config = dict(
    num_key_value_heads=9,
    head_dim=64,
    tie_word_embeddings=False,
    init_std_qkv=0.0276,
    init_std_o=0.0343,
    init_std_up=0.0395,
    lr_mult_up=0.906,
    batch_tokens=[131072, 262144, 524288],
    max_seq_len=512,
)
Each number is 500 + 40 x the weight over its row's rms, rounded and kept within 0 to 999. Layers, rows and columns count from 0. Numbers have three digits each. The size before them is the row's rms in percent of the matrix's.

# up: layer 6 MLP up, 2304x576, rms 0.0395, rows 1726-1815, columns 0-71
# down: layer 6 MLP down (transposed), 2304x576, rms 0.0395, rows 1726-1815, columns 0-71
up1726 092:509543529499545553490511568550464489570494514541538592499503538517515470439456530501578540524501480578506554550509528496484503474477473450446519554492499525472469503487470550531496539511480490521540537510500491524479
down1726 090:576546498455515457498453497432551546444485587485515507539473538495466393411459510523501543538446491526463481467445491522478504542482472538458546452490506563535534491448452558490531508494541469470573511525464442591481
up1727 095:451527450506520511502532464564497439501453494482568503548488467489521471497433560482524412519494457465491502429462497550443469456502513530563516500514428491589480559491489514410512417453538557523501472498493484563510
down1727 094:490469510532518503506509495487517493587483473535461505487481570511466454441482418567470582541451490492475481493515463547443510537462556498488506502527521489514490453466603469436509521548509510498495561530489530522537
up1728 083:434577544470550526509522500488500554514500451569444495507435504541451471509515539510483543517468510432442473532456515506436485492485476458492490531472471499493459485442472487533555535461510481483526533509448489480467
down1728 088:532522469410450515552493505489468447452470483458559504523540551517496519432543490526560482523495534474546521500530486484530518526468488461511513486503502482502461528439482485515448429471487458537494463534429513555462
up1729 105:484508499524499535609523508475451606446512467479523462477454548515491461503457483522513490504537516492500559481529492476501485550511515501426552491536516413528483563439486527453464392546567464411497561476576529470580
down1729 098:507544486521516540462544472479501512522463566543517421534449547533529543459464484516470428564546454495591444519535512442554470484484425560498522537446520488396425464452549442466551474547510500481545434489454557491457
up1730 100:493480531482496495557484511538570503505495569513461533493445503543508448463531559474493532470447507558460557506556463523443456500456453530545427497476459551503473534520451507514515545494574529414475499470470499534522
down1730 099:494465469509506465564456550504484481465534502488476452511496537518538568527525468537488404514484453457599464540497510454475547564567542492437524510527521562477484483526519513506464490459512580511470490548513565503464
up1731 100:503481452527488496497590500512496497489420439507447515539565466536545505441520475517573488526528488428547478550594467512472503449410450466506475428480471499509482552489495494458499527519553538479535542511456468470563
down1731 090:506541522508497512486526492534494508492520556562508539490487526434455448499536551485443496469464526564494512505465496521537529594490451519432490457432514581519469431527511537479504481467478580498506468449412437452524
up1732 104:484564513484547477545479483528430560490500457578510494550592520460523500473459476533462583526503473488453582409507488588504520485489502534476533520495533545512492480510461529421485537493563444491531491547550540504464
down1732 106:438435538521520443523544462462538526551446473547507525513505423416498509453467518530421472472449454530435464524434473549534499511438541440481596498476517443496509427482530495534491497447538543545473491502453492609532
up1733 089:504480413580476508519511472516522509453511512502464493546464527597536468491455486558520454516521457546534516482480455546456532488519507466581447417502527491480505510454406471474466490546582478496522467532489523583525
down1733 085:528531608447502435520436543451481488497469513530531489511537494489492519504502462461484541475568462519519519506511531470520521512468560531467451497443517506542488527526544514476484440472499463486451512558505443466531
up1734 117:494588482447455535530531461494564502472569460461499468470503496553507530435476493470505541516500534470465438403521516551488530484426495510462562452494534481467469530483457472511444582536523529545496478543516507550542
down1734 112:545453524510502487462503444490411509509506510568498481475554451444482461453539524462463485467474498453471537557482544551505537429583505467487503504480535443552511505514529550489495509503463471455565464482407443513493
up1735 090:549512515506451460474492476525501618509524417508506446501503485492582490534524562471496479557486450566531490469490518494547461470492487525546536503478474473533500483521399519471423477447459509482524507481540471547478
down1735 085:480426498460459482563490531416462414477442508492464524519572517461435451444509469461491590448510539470513567530541497451439527596529539478439434534488491530470557501485591499513514511456527469541473493529473480456491
up1736 097:464581544509471536499497512558511511473526557477537424527598452563527443491406497545567475458448499463468594437518489578527509496460530488510521495496518571548463475472452524390444488495503482464488531446528487524498
down1736 102:458467504474490501517546509523538464550543500556485452503541484442393549456463489439482520488513471495475482527544482481508450534459516550483536462514490489435495489506531438492554474413479533497518455484534504476475
up1737 095:480562440488495450532525512483539583510491510432530480525437547544425487465499557486461545575445523467539468552513639513507510570507538465477458493453492506532425502444487561563518500554494482536524537464428522510459
down1737 092:496472529531519503489548479526478466471505484556509499464567505438522535514506441537527469509555433520383638500455425534527494406445537515511513467502535501533549476511545532452418464445546540457501475522563470481555
up1738 104:467574529447504524520522517432519494487502521515406502515463504458418487459421480533490507512478496546442494477521513524547546519491511495498473501484477463531481491495501545484523477460464419588530489574511496474451
down1738 094:493408480448469447468532466610509438491563505551530495461491499450511541476554457529588514459513545515495437502449474536389512530534496479461508505480500477447443567506582501519484457489507450525474524415480540507449
up1739 103:490493458497566487480499610490489532464526538449495548505468543506594572527533607589498552524469489512493508497565571464519397537492519478519501483469533510464484562519517526527468470590493497484535554519435412451519
down1739 104:416455527505523553458530471484528545501479538493474441479523552482490464525583453448514443507521481563480488519566491498495525609485520458481518522503472464445557432432521436472426515455484460456511463465459544443503
up1740 111:592513511466532475555474463475495452454424511484462521532582487494558435484508474572522498536496555488521519473451513509449483479494509475458479482465472477495441577478518552564528510474452474435584567548522520503476
down1740 110:464518441507531510479524507484478516496466524564513462566577507478509462425484499536542439462404552479430468435561553537487494517523479510485535514503458603467530441437530501554514447491491465532511485523481493423419
up1741 083:517488497455490557469490521483467395495504515512518523444534437436479530493496485500431440491519495466498501567483619505501437505498555477541522519545462494495488500568572522466494444519483473465467442471500483463458
down1741 079:594519502521483501501509452583446554485549481506460475517444593535454452539503498520545508486481538563611477466518405472509594511556445521489494506481480518435638470469522482531430511447556515514508545462469577482525
up1742 094:467564512427553526522478519561457484464516552462497474576511485465577534495490494540562477549419537536542461490463502578474501468430542526504526472516457474525491569499485527501451457476586485461506494508485438493495
down1742 088:462481475478483440546534532479540511602492458539517526519527453480501512442512466512471490510543507475438494429452487504457541540465481432460515508517521524514495491506530463509483490550430472461512535542559483584480
up1743 087:506494485517507473553550524486452510533471538474490470461500449530510456458432542552530495565523497420450397520510576548476584543516520494473523548523518525552481554546451559506493486415482486446528488545457469557465
down1743 094:505485455469503476522569427499534447530594518483522451481555468467499523559541505503499522536502445533471543499534485555521494437506436473528509392499493546477461453547537455477438512485521508525522511456529522501442
up1744 096:524470531482517465515555555442505490499493496482474465476504571526486537427501500575580579543490528530456471517524514475449505524457470524496416535522534482543467631543524535516456421549533511510537561581436483516505
down1744 095:432498468512471451551462483636557506529460561454477476538589472517515454561526534508488426478503498485543497555542555500506485527495533440427509483535467584532547510477469435507473472531527464513478512528535505556514
up1745 100:568547540460511435540503469521485563504494450456508531488529449561512450542442598496485458481514557504457506488481502502522498524557502527547482442504461485539485528419513500527453478498545546524491546532513564520497
down1745 092:466438471454472471432503469571412460524478470572553429511546489478479506527507477541520533504488437521519534514471545505556476519497452487448575506523505469466475463533572509517568511486506481461538442515508492509493
up1746 092:579541456533540522482542516466463478545534461532523438499544511448439491470561523508483442536523472509512556488563444449450508494462528468467550494532440463503498511509527502497459450475507543507543514482467482466511
down1746 090:502555534569524498540415455521478514543545520495508489449518448551531472512428537547507525482564426563588500486499417606508530584476488571549513520521481531571643495473466450513568472490521449514474555535504473496529
up1747 100:510499465510484503482485473465516535513473483539548419423497512447479419402468519531494557501486481473533555446558486577533543475438506460452614475534557519462406553447455490458484470442503515487474521521548530452494
down1747 117:523493532499583510456489495545512540461494465478464487491445483529461513482456475521509513566512454558525455438560442529462494458532464572489554500478513499531457443479518461447474494435525534548542516577502481510525
up1748 091:472550489452535548525491456505534503465477528468465474468499477524498454477502513546507469510488491529457479438492508479511566540452451458477501530504496567490492524502419503455518524444515429444500461512507506496446
down1748 095:485484520467497499583407465565433419526524541457526372556550513507534478472489482517527426466493428530467458520446551509483486484569522514391501486507606385499556511476538525550435580509486466505494511491499476488515
up1749 094:464508519552470486493475595558525443503508523487516468428545501451533481519491483519467448459562506493430500460523626525523476486418534581466503495524550468523450504515501527447478488445533525493480472484517515572512
down1749 083:551503558502462614466529444492475521478528458542508504550544527533499537560484524437543595469479452576548481585487386450547505498522477485518512499562492514487573507517592479477477502469528522500490477515507553441503
up1750 097:455491435428511534539454491575479450439484530481435407472484522543565496398473495511572473508547498543548523534515518526465538532491484475515543476514526489554460493544514492511474482551573563399488479572530537480510
down1750 089:540399552455557529493486507529489510495486538498497502471537574516498526554485491461454524508483524478482470480529477523549551454499533592558470482523547470418492515508478433429478524489511436572488463530522501482536
up1751 102:449451468496417488554515409585464511510426529536516583526496490499515508491532480461502487506473524504449541513501488539563557468488471521437521559515481519465406465501523548403460586511478500448549462523535464453422
down1751 114:463535460480486536455427505517497511478497459527520418466477512431538536562546485523484494527571508512489529565492534537438498444445524515502491551505423506577509483549462513467531534531443469450482498532536523457468
up1752 115:512478450440527465472506455518479448426538477491485510535485583508606531470509507458559513535501464447460463503499556477492500537470547528471456495556430502505475528500498542482471510403508387440549506506525499561511
down1752 107:538504483560540545569492523487492552519441523474441560494533548489496437448530490488496524505486555476469472521471522412451525516457482529441488466424531468580445487507535508528504551524519525484463523479465493488527
up1753 098:540500487497479518428516486475456587420501535507536552521560534484536452482504533475508480501442511492476477522486490523535474519468576522478478502565467515450493429503477551477481551500504564477487532484450504503512
down1753 086:464528529476489536513401495562532440458508518490485415464498487497434589526532440536505511450537499584516530449476482534506450518488486554546469466511534524458478535490561517486519488515496445511503473545488511469436
up1754 100:449486467475463546562478538492427493498546497544537442467455530490522479522524496548454481509397467449485568501409476533460440510477508542431447540517484470560474540485429559498492459555411461407460464491505563460482
down1754 090:505504529494535470459450567532541493495496530501451516536528564504507471461463495528482503556593510529487512523489560556519522527468500535494598478480481481501390469480511528473487446457526509490477572490437547494494
up1755 097:496479515455505478559570479513485544479486523548460467594446534568583519464480566489559526513480573486454532536454485524471514492491503501469553508549382502516478482429431487539433542515497448484546536568570520508468
down1755 097:549518503499496488492464452512438444488487506442551507529454545461549512470552508459466543420513488537455431469421471410465525446497526535544484497501480534512550456514503489513444526517477533516476453544495498478552
up1756 108:492557527494558588504530506497468506479486456492558459444549546475536500427435578520542449543483512471453592492480495503543561494418550555467519476480447456477479506436542500510462476476499514514513470549473568536484
down1756 111:536489457537527514476489522513484487470494448482461506504493514476458440462562554559507502498507594443498514497479467534485558497556515585514535505591448605447577516507535413526535493436516461538493501483448574484524
up1757 100:535422464471476526474484544550502512486431500500462519517556523487568390477524573488478444532406502516451516532421523560452529497440491512407543517502543453576454516474438554537512535492516547459556546516526474507580
down1757 110:477435517520521456481512485557570546573572498564516410495510493542464502514499454484517533505565475441516414559557508437496525505457495459530569469540434495515542493456504574506471434501461508458486496491538512423511
up1758 106:537479511468531485515492512522480508513454537541493473402499525463510497426477482484394530487483571512530475376560594571500445517449547565429590528428501402501461547535545533451543506468502492500494480461504478474436
down1758 106:499578475542478470502488481534502537486532480425465488491492533416453483506449498451507434483542461491513491495478479574516501499540467542542508556508515422436487480537461549446473513419442519553478490477495477540491
up1759 103:553527525591517531470493555483429568547503526521506506471510485565537518500410502533445531502491518530473526416472542454522493508494587469479486574469487444493456520465541552445545484455484522442487511509542481472536
down1759 104:492521512529447584489517505532457523537498526467508471436504475496543514517479500535530520461478516520421548519522522507485467491533576437494433600570512408492530501505558527536489480451514508506515441503532487533465
up1760 114:485538530519540558569488540574517501411540533520481457467516473495511490513540475445477423519503555539488577546447503446445536474511563529531434547482492465581462526461509554511478512567556508437526460506525474498472
down1760 117:520471494565512471512542576555460532500550511529509492505569468568568529535564400512509506513473560536508518506494490455444527488493523561470460518394517525519456511510466518540443570493485485478442413481529461553576
up1761 101:451559444506521474521520510583493538436511533527572551560459504477484496488509545443478472550464478485480472515534458534512530526499515529490462497525477489539485506505500557450534564487561494407510570531471557451444
down1761 098:487459559573507471474477521534400469486510485559494492492536473482475564410511509485491524406572476387498554500489461495445480483463471564560505476496472571468496560483515486523468473563531523509501487484506494521518
up1762 102:518519496522513497493536475554464497484486509486533468523479519509472493498454560480533436523501499536540521514473534493482571542512506479512478545413480515603491578461533472478556454431475479469522559480572512488538
down1762 091:467469541459533574557499431505526545528507531553419524566499513438518514510532490559491436491525530512458484505484486463541520499492541446521502490591485570501526512503471474522488454508572483575482498495410498464424
up1763 104:545512523529571491562528535509552475477491433430540435480457496578534514447508530445522465547541514494456530488515494525449530427519528499515470560511462470484490551469512510439426475485504442473437468563557523604498
down1763 105:485435471547483491531473445507573468444513509467429524569510542513471483492505429597521514496457497497497469441558505513516581524441566470498462536484523529456578564455496483498421511521582480454463470497449489566503
up1764 086:587464537503547468520491433468460585520560445541518561500490442501495433526509490532518574463539548482510539515545504511542532482521511557500480405508436429458494488481546516465555522499524492508443499489498491408513
down1764 088:472524438495442561511447527513530419496486510498505510505500553583448474456474533491513388530481509515499460469474475488505496507497488419546472502444558563495406557478506563485545459579524537482531478504432405551461
up1765 095:496507456503496476468512553547529466500436491470568484480509589564546519515487465509453505556429569489509548449503497489484527525453448502535453452519460495478486556518460554515509495501481513472540513487493526558483
down1765 098:448480542563463498448429569485505472524533463512501511543518529449592536502430564522452550459535497522530541543500478501557564461470519478529550456556541456538567563548493530572519553492498521516489484501463533481483
up1766 077:545411496479492516504434545524498565506500561548520465502566503485484459514461541531479511617554456563482483467522488554530482465485468545446548498477474497485510537472531527518449479464516547514562527580574476454469
down1766 086:417471556531537499493483472492447528419509476485495468535513494457593526527467480469501499462558510470476543490430452493554588494498521484536476508550495497530703472510501468506464454523496472506461472515551475503567
up1767 111:490504452480489495505560486536486499542519519538532508471496505530485450474470513539565437546472437443537512506473556534480509505472519512543515465526447450455465483493464604492538461537496469486489514553598454563493
down1767 119:461465518510488476445508509478507530438487483428426525492556417484436500554487483480574464468484514479482480504466512515523451512573497510494512535556480471442501556446576532487447513533490470397416448497509474440471
up1768 096:553513516516469491524526578521481535471472557521480525438502492516482541499443504473478402496516488602434468436513579446473571488489550511496481495518479449526426536471516470449436411504481498531543493525513442501545
down1768 100:499518454526537495484565501531509454530538460512454522527535470519482472485515505567484546531520518487467568493486437561409477481427482430532548476477519481540528568505501529459499482531577438484510588505441523545482
up1769 108:491597477476481516497470503530504504497475500548542553493456518499464480519440511491499535574565485494508463536434515510546498505431446550541527444478504488532438480521515508507455493505509475505458494528578404448449
down1769 104:508482480459553481523549499503448517475488419502592491598531430490427465459422427549514530497505544493545480479506502493533477500477513531459488452523515577495445516447455446543542491484445567498603498471548464428474
up1770 120:583552437431490470498589472513478498533464580455546538491475534519536503538483475489503531540466466525462461389512535465502502520509619515529524468486447396444459516481404577514442458457525473521497494421482508493505
down1770 121:524520511462563559487478485500458404462460568477509547524425487546466490523555504479538459455502530516406529579417459483521500486540525482526540508550490533437539469516545458442450419497542537522481497516477463518435
up1771 105:501527511457547485506533503542468501470507517473441488526472540548553407461447427466425458542409566513474424487459512552544459455480477521484472529479442502490490497517439541487437542510512506435518509441518555541422
down1771 096:539492467482496474441481502518531497475510584531523468472535493502562486551480493462529476412548480522449523558453513533470449488465467495571504430635552501507520574519466500488509448476539467484475472478509498522466
up1772 100:439534507517521516467499500519460574461467561520543520486524512535553494478455566461481523511481515550517581475492528511595447517475549486443518526486430502431484529498491497427442465465528541517509532506527550490471
down1772 101:487514487505429532554482497509481529493500534515466457528522521514450470530566501490515459443497536524409486491523485494422514546487543443455527512584423510467558505482486478528449471435455449419478453463504509536436
up1773 089:538493499564416568522530476502522549555490531530454444497546545525459402532523529493538467486552548544508525461505462507495541507529497512407525507543499498502464483446480507498406538467482460456528558497544522514476
down1773 096:507534557542549460465540494599493513471481496517517542551520521512491552456517485508531533466404508581534459482511448439495544501437542474553386575486492500495562540472485525556520410475593383440520470593442526504510
up1774 099:516478529518468545552489458482459500553427516459556449568521447475494500476497532583508501542424442476464494457588503588519498467431477478485461488514447436562492532491483493452492516444461530432511506440452505558419
down1774 098:550537495496423545423534492474511470476471520503523468453474584496468560471504425504536538427571556511533471528494516500557495509615535470461494545452445553485534510498408447501475464491435521530552493508577477396520
up1775 107:484535443468444441523473467526504439518409531451514537413469454601483415555487547515510507523553527581552520485405497464512511504510465505552464483538461516491459496454450581466426469451556510532511421600558529543480
down1775 103:434416529491556507453490555570523471584448484471550503538504471416508545508521463556462480573431476506473512512399551479541424531416508507482557460529529431496459469514558557508541552546539425541502462428499508500474
up1776 094:543520434467487496475474409553571464553511455469565532576522477472513510490530480494595498516528486413508526495441502517460495493474482539514529459571497471520497496498503468459507476437483575454464465528466486468544
down1776 089:471520557540530528470452565449512509474520561460525521408484517562501547483493518544422553444482555534545437511505505503502505525530543473527525484462496529452560479427405504513559485545524443522503495418472495437491
up1777 100:455611516451528522498527466492430552441515555466541493498411477468573466485542497509459449501504516526453569493532537516502492486484532563524441518509559515511482473473472467466519501477539488382545485460482505550483
down1777 098:445443484477497523469572522425476548577524505525541474518582475489488511462549435431539484538510547455434492501529512475475419490447476453463515475541491544454424489492502406500508501501488574497517574545470490515521
up1778 085:459520491474472526521520482461494492532520434496538447441530536598451499533478512498500461554549415498479533551506519470484505519497561434482473494534427507476489506497526514503513528450573489495525517441470462487454
down1778 083:528505454521517517507507511499493452498416528445473507453537458494522483381531562439513502504442533446458464501497501521501483522462489537485549506485528509464462536481440540518475492569482535477509537508442527510508
up1779 115:531495548481511468513496496478520481484470470521450550504437543488482466420530509517515412493480434516528522366523522559511544495479487514537550469553495500513449565473509487485517420551520475513573546560467530499462
down1779 119:528452458476522518490492545479482445512522523527510561570486489479454459427524548522504552536469492485467515542586486465486426538456451503538557508476544476511462497530523496542467501580575547468561444560494576528512
up1780 102:540490432476568518481579505486407492478518487443496486424456467576588488468518449498475472519459503528502539486516514543450458583487523513475538508536415448496471611523490490491462517518490491431453500527502559487549
down1780 104:483433498465509482490463432553528519527513501549519455506550509444548517499459508473504459451501489453539528580519457497453474488421588476486543508523511447490499568442489471494484519560487597508558458475501496448473
up1781 101:498498430536455497547512474488417572460497435556539459451520578450460517513455550510525541543489544450459492566496535486514490457462466472496564500489502489444471488476475537547531588587495475474522513562550426514480
down1781 097:503527505534541503491553517497486525524461491462481485492483494522433521568523441504497522485491490493521495499492518494504453547455490465499471475494529563493501511463430504526530518557429510491521548518495512502539
up1782 096:560463439479492537500503534500520532531457487450517535470457499476536543483455458528510506465522456537515438542541529544518430546533496583538479422442516497463472500525447511482512495472589536479499498443488407612500
down1782 098:541532490502492457463501460478412460444476492523582464471475466512510512546596497520467534496519524498525544479474444496556480523471481452492454461431543488490568535517511531530404505532484496435508494481483598450568
up1783 095:519438464466526517526578498450484582469527477472479527500481542487569511460463502479493518506497514500473545531524508510502497491354475493448509512516464499495457519431524505490492517551557460527496527515500554475536
down1783 096:546480563557499517520511444515485535540475459456457523540525490527452508556469505480480516470479454499545454514475466500529480491553553551533562471522472545484535488483513457500523509406543525542465554561486546512584
up1784 087:507421534471523540472447527444468521419480522547519483453577481526502426512456548525496541526510441549471521513415494530506498480449488536487544492481458468442486513515479559474515512451576507418499528535602505495527
down1784 098:436472499484492515476487604485551493552534514554505519547594495446600496471530512453452559479517520477501517558471558538549497596543501461523523482511444572489581489515540509575458514512463508468477438490579465525457
up1785 115:517521438498499463456539417476497448490532565495559436445443546534538455507486535509523537529458499528479474523508558434514545587518537450580486489516448492497462478483494572511507539477548496435528480490519522458492
down1785 116:520575564487558515499491567460518471425503478508505529470514461528539444514479466475433534537485488506515525528463464496509459504467510486574516478445495504566494465492556523467458429536493405466537404500480473538485
up1786 107:543533511530518507472512559502438586453455509459481482489564567503480463491424503547576530507459538554571525530527504529490458613512554455518542514479466461557463484551499541532466470517526511427472532419529484512507
down1786 091:499557516483534558478507498485533544515447515497461459507570547499522465487495504455520481499545475506509479569534506447523508487531558440525546498509538417517416506583506469473539479426482521461475530473582502488466
up1787 097:469460518463538553478537486541501442503487445519458470547487498473543555520490459450577546531588524496563538509531469447529500456518461496539493477408476514541459529465520466494486514476555463499545491454499521517496
down1787 097:425529493458498511512449582495559539529506531524473484504426481555524494475617494479457420538443516520539574493559555516449475585526475507543428440526495567465542500507471512467502555525517521498474514495418485535521
up1788 118:496506547405488519514505475455503479480481504531478452497447555431469452532513457567496531486411467527530567505567484570509499509505552508454404526384555490554469515424475594412524512529548547485502538501497438514482
down1788 107:423501422490499519509438461519469515476523546482509481486419525453457496559512439601532462550467478575553558463449473487455488502545529476487483515473482509481505565460495490470486545486477467477505508446502478528486
up1789 097:461535465443504471593488496535444540480470545464552555515464432455484514521520518392431498526426476507466454518462511553528538449402594493529487577540357472472471456441451573493421513463495454468498524512529531480460
down1789 088:464576485557587520403522541439537527501447463516540535468483554542547541474554477608494512439455528541478495423523520497505514465479483514408474464567527557497490501563486535473636483462547445469475404503603409542525
up1790 095:536521472472511482491508505497516492499447510443474411497518465562501433505503492485486548547421509510515549465488543517480491509537540515448508507449439509483490488460471490518529486465545515500529558523517478556476
down1790 103:453514563469491486479477506523517489469584500537519598482471447499574521505552421488488523595514555434473531476513509505504451545437515550550468474452512453515497604519470603493489488510455492487428460494426536491487
up1791 109:506430514464561497539511486476541537522514509496498535443560523514507480405477527534489506553510511482499491478456519498549507427514522442521502493549527510488473586429484526525539453520522448462459485547483540439460
down1791 108:434554512521514475431476525554551525469505521466552374528476512529505546494492466540479520519561445539462486527462565490533484511524477474474534503462448517584523445510521498544460529479532490501491462496534479552469
up1792 104:549500460487501456460510496531456531516458512515437486504532456524497467437539441535574528566484453533498534448462507513546530534499489452530510574508513568556485506564535492515493537422538511509538502490512515529472
down1792 107:525489578454510560518519499507506458519535493453507523483487474470550565446598483426474464537578501505468544563451489520459421534562548453516448440539569619474490528544491477516452497559526521549500532487525532543440
up1793 084:500508520423510476636476495539494480401475504441569418447532497464536525498454544557541444582466473500435483487451515591537519451491523513482521499526454509534489445465513469418472493521522493522558474497515422475481
down1793 094:524506522441503442555521427540452509390491527496455424479490437498519483540590423429550501476529556463491586450501450468487496487464556486492452519484543553559624479538493511521506500425516460463551512521559517451473
up1794 109:563595482506503471538528457598543475529468469498497470493527509529474501438476526501487496509502509537478456513449534529506486521478529537558462544457468453459473593458545600506432436551575553514482486442500473479499
down1794 112:511527561481487488457464509470479510515544506504504432481543458446471455498447549482554512559529430496474518554481491470531555452571494495484533559521555471522511534522625567435524415545419530519518566521477501518495
up1795 103:522510459514533504542487472508476432453478527540503534517422496512476516521491488490426498550563500562495541446527492512510450460436507585451507515569524491481476523538501561472459548558504529492449443488608561533487
down1795 102:579477506517495470542520457475497529491392471534516553453529486442462464512450578554550541533567493435464570486492513522532493496476539504434570462460578537524545459530544471501551436512466417499441436542488517422450
up1796 112:541467500441491470469488448467486469450556525504536485425510454462581470443505493461592478552497517515573492552488547482420488442468513514505550441459455432434470540444429513507486424597500456390543469512503515550456
down1796 107:604509517464412541486478515453505571489461461466548499494507536449550468442468523390505474503511577489484440422496534534571505508530481495550502468521586473523506423512452506578456538488506473515589511488502529424443
up1797 104:521487515532507450511480562545450525524455431462467484551492503505471498487431467534515530503494502490502498475559512573491493514427508516456513496520490528531477488485500512466472547522532500479504525398492499499530
down1797 106:461451506463542498525397529472465436534511438448531499477510468495472485561524500531479525517514525507548472546513499529533468536455480420494475496477525430484521530490502487521519463534443569544498481482472461475512
up1798 114:465503488458540449468505565497501515506452538473500532472532561523501487470407499546516494508472535467460520485504526480549538535421602507453459551510514529504484463530456528504557474505516471528440538508527518557483
down1798 103:589411465430495530460499450470448506459534475476487469513499474477501520501518478485598533499563504460507459501529495504534510479537526498462531503456500472494617474466557411449521493475483563453477493460534504538561
up1799 104:577468511525479476497453471531430502535438512441592455432536477443478434502459429552534523499474482500502530451481492551531521467510526532536495547466448531530465507485506437475518521533503518489531489478537461544500
down1799 102:458525473504521526498476458422453486482501497616569513518441508513496521531507556482502558465524520488508438562505523485532434532506486443509576473515490528448462461493467477513576514604494512511503462527451524534448
up1800 095:497502520432533529548540542515489531450547510549509492476530521476495510437479554462446423529496464506456530475499499496460541517534550465509546511542516401554491500426515538485476410484492467501544448477494495523553
down1800 097:473472520521515499452415519498460503504488514477516559464516499556556518521501506482514554522479519443571485581520525555495518497454473494441438520549546575519445523492541451534462527554502539471483463590474518578498
up1801 096:487559465442493565524522513480451526449531551511532497551554509535468414473389544496522511566510504491552472515485475510454566565475473532516484445553461404541476482509506503543575529513547587450604489478466557472450
down1801 095:464477489467548530501436440495556473489421475486447538503482543451511528454503496514443552424509477512458508500545425490535520458468518547533533578520516528543548557496495540522504516519516485462436513465494486483501
up1802 098:540491395475477526547507512482449547494492464423475522540496629464538488508438499492531464495524547487537552468496493451527508475524507476484517525470540449458492525435490564511431468552481498427516487453541541478489
down1802 089:539463523440506502561530526518486520526516474518488449480504529575513585571594483504538528471555540462466410509450456494462509490467492546534477450498412465522584474442470497556509474546520481471462461525518476468507
up1803 086:494434461447493547533530402510543562529453535529506523502453455505498493486525476493486470499556529498528478537492534501511496437477471468471546498499522421452372504449522533514464613535505556470553449522484530450577
down1803 104:512463539434534450512469462490484559451581507509519526579425585549490483484498551509546531553485470542512542528456508501566547487501497537475531506556454515525409459510507533485532500473541480449452476545459565496520
up1804 096:457507538535401568504471532489440447470442581577510515490512450531471470509531496535478446483469488561466526431566484505547490525490620509455534513514509488483466512481487505518521470484503489502456513509490451544485
down1804 106:414527468468581522490423537578452496561532415476542530510451475519608490441572509535552514487484494479469513462497487487552478481506509476450539538535518458488575527530470475601520466571583465524439568505496441551467
up1805 108:484549437435446500456471462538548427430449512507577527613457508481548463405482509470514532564515479390462489547533503490558556467452602465478592478492450477409448546505465497458485499562469496487486494503486578563544
down1805 111:618513491537443560465528530480501551557571532460551558486585509575502541545491515473473480459480532479475544497537500461470556508550399509558477479482458527524498565499496484580476506524413499529406490522506480549508
up1806 100:501406526507484474597522528505528542517524496518478472449572479471452420462544454457467525519503478546494486500468569537447528463430500542433591524463503470527443522495515479456507499449511504522538551419481509533532
down1806 103:471501482481436516502529459503491459529448530433532460526500465558438529493515463475507576541542506489429519514539478403503427516538401555590448542523509505500446460478526496462466497528556497501525544583494496549502
up1807 091:521513528514492624473502469517522448378509559494510524556523591474455499534522469473521481486517495471500499505454499441493510533525547536538454455467504509472464420482535516535547544585567546454495468495469549476500
down1807 093:554457516437478427525563525520546526581425500482490453540403486486519526438482495528511546505539462480470567547528508548541482433510438522480572482468545485529462547508513506498430472491542462517578552500530504546442
up1808 100:582411475532467423587473546499473492424507427506512479479479594566556524463484522464488465473509530501536511468491518496367497403370535498508491468456449501546465440510511411536505471583469523557488541476433522525518
down1808 103:429541537545475595545454457492534510525534532428475534443467467435434501566496544516477561526500461528506580448526568463485479523430485509479480533531462520469489461471482553513461484429538469483544494507521483426509
up1809 105:460543493546461527549498525532481461510486471484560571495467461498444411545498504500604541449516522507464490476459499489480523438440595457470480561452511549502441504469437522504461529497513435496538450531493554504534
down1809 109:561465454505508495521466490560438428473460516443560531479482495537528558514569471503519528529472565504521540488463502476446525520487554547458520447481533501491447547475507481485581433487534465486505535448531529594458
up1810 092:506481490523499467551517501488427493515482497543533524472482523469524551499497506458521498485507499509475486572479501529443491476507503537454456532468515510476443491463511538431539554558450478481500568581525539457484
down1810 090:476540546539554504551432536492480447536499500483495448451554525488491539540548473498457581475501553502461469527484503490543473478471479520497466497425528500440524448544474434464515554528449480478459471496494510483494
up1811 090:516570560496542539449524462465577555446518463487577456533495515427464486473490510525497530496517421520441557432547480477462480526517499526487466511531542514491507508477496545480450459493527438442425502537423508494516
down1811 090:464513549612529494562548421492522499508567491498522516470487541488460513607506435508503472438554501523495543565512436514507497531503460516540509474427535542509608422517452495497458499522468465523486476509462473526583
up1812 097:524442455515514510528515465536515524525490507468546414488449456536470458474470484491534483541539515503518450366533509594476519581478527542463495503521492544474413551478448511532503481422453524467514515512442459511617
down1812 109:518546476526424505525498539546439470505434507541497532512582577425594497515473443480440543446456514497414476508430492465576482501489539512462473536485486494447387518529510508489596570502539566512524483485487509459475
up1813 089:565479474441504466496497479492460509522449499444523514515514498486520445473513494567512465506441522563493507471508522499436522514431484462464475509497504482424483523515405503498482406486567466481477504475471464549443
down1813 096:444556491497481500506527465542485494569498449492482557512471510473521518461512445521527492477508519592436493454470530479501483518598490481569491512580525553456510491494440514496549497534465565476467491526495404534558
up1814 094:472493491506489489534533534575509482513549536508547487514483526457489529533539518490506547510545479586509535528480521550491481483477522455549480521440515565477490481443458549557459563475549547516530459491465484523545
down1814 090:530509550501505531562512495405557463513502450443466482498451507522513522517480474501476476492399476535495415456441497476544418512546531530528453494597533469529533526512544469523542517481531487542498493491486484473461
up1815 094:512588446503539512525546451548492515445517452447534572606500524519503520487511516485559521512450486527482548507398464467532558485460547453508458492457502518557441555470477509486478551499579501456458455500467523472512
down1815 100:522527566439448474513503547479468446523457614525551483444534454509530506534468473482454549519513544459467475526510507481473397554484513448432468519475547488466528506523540488485538521537472520519512527483546470480511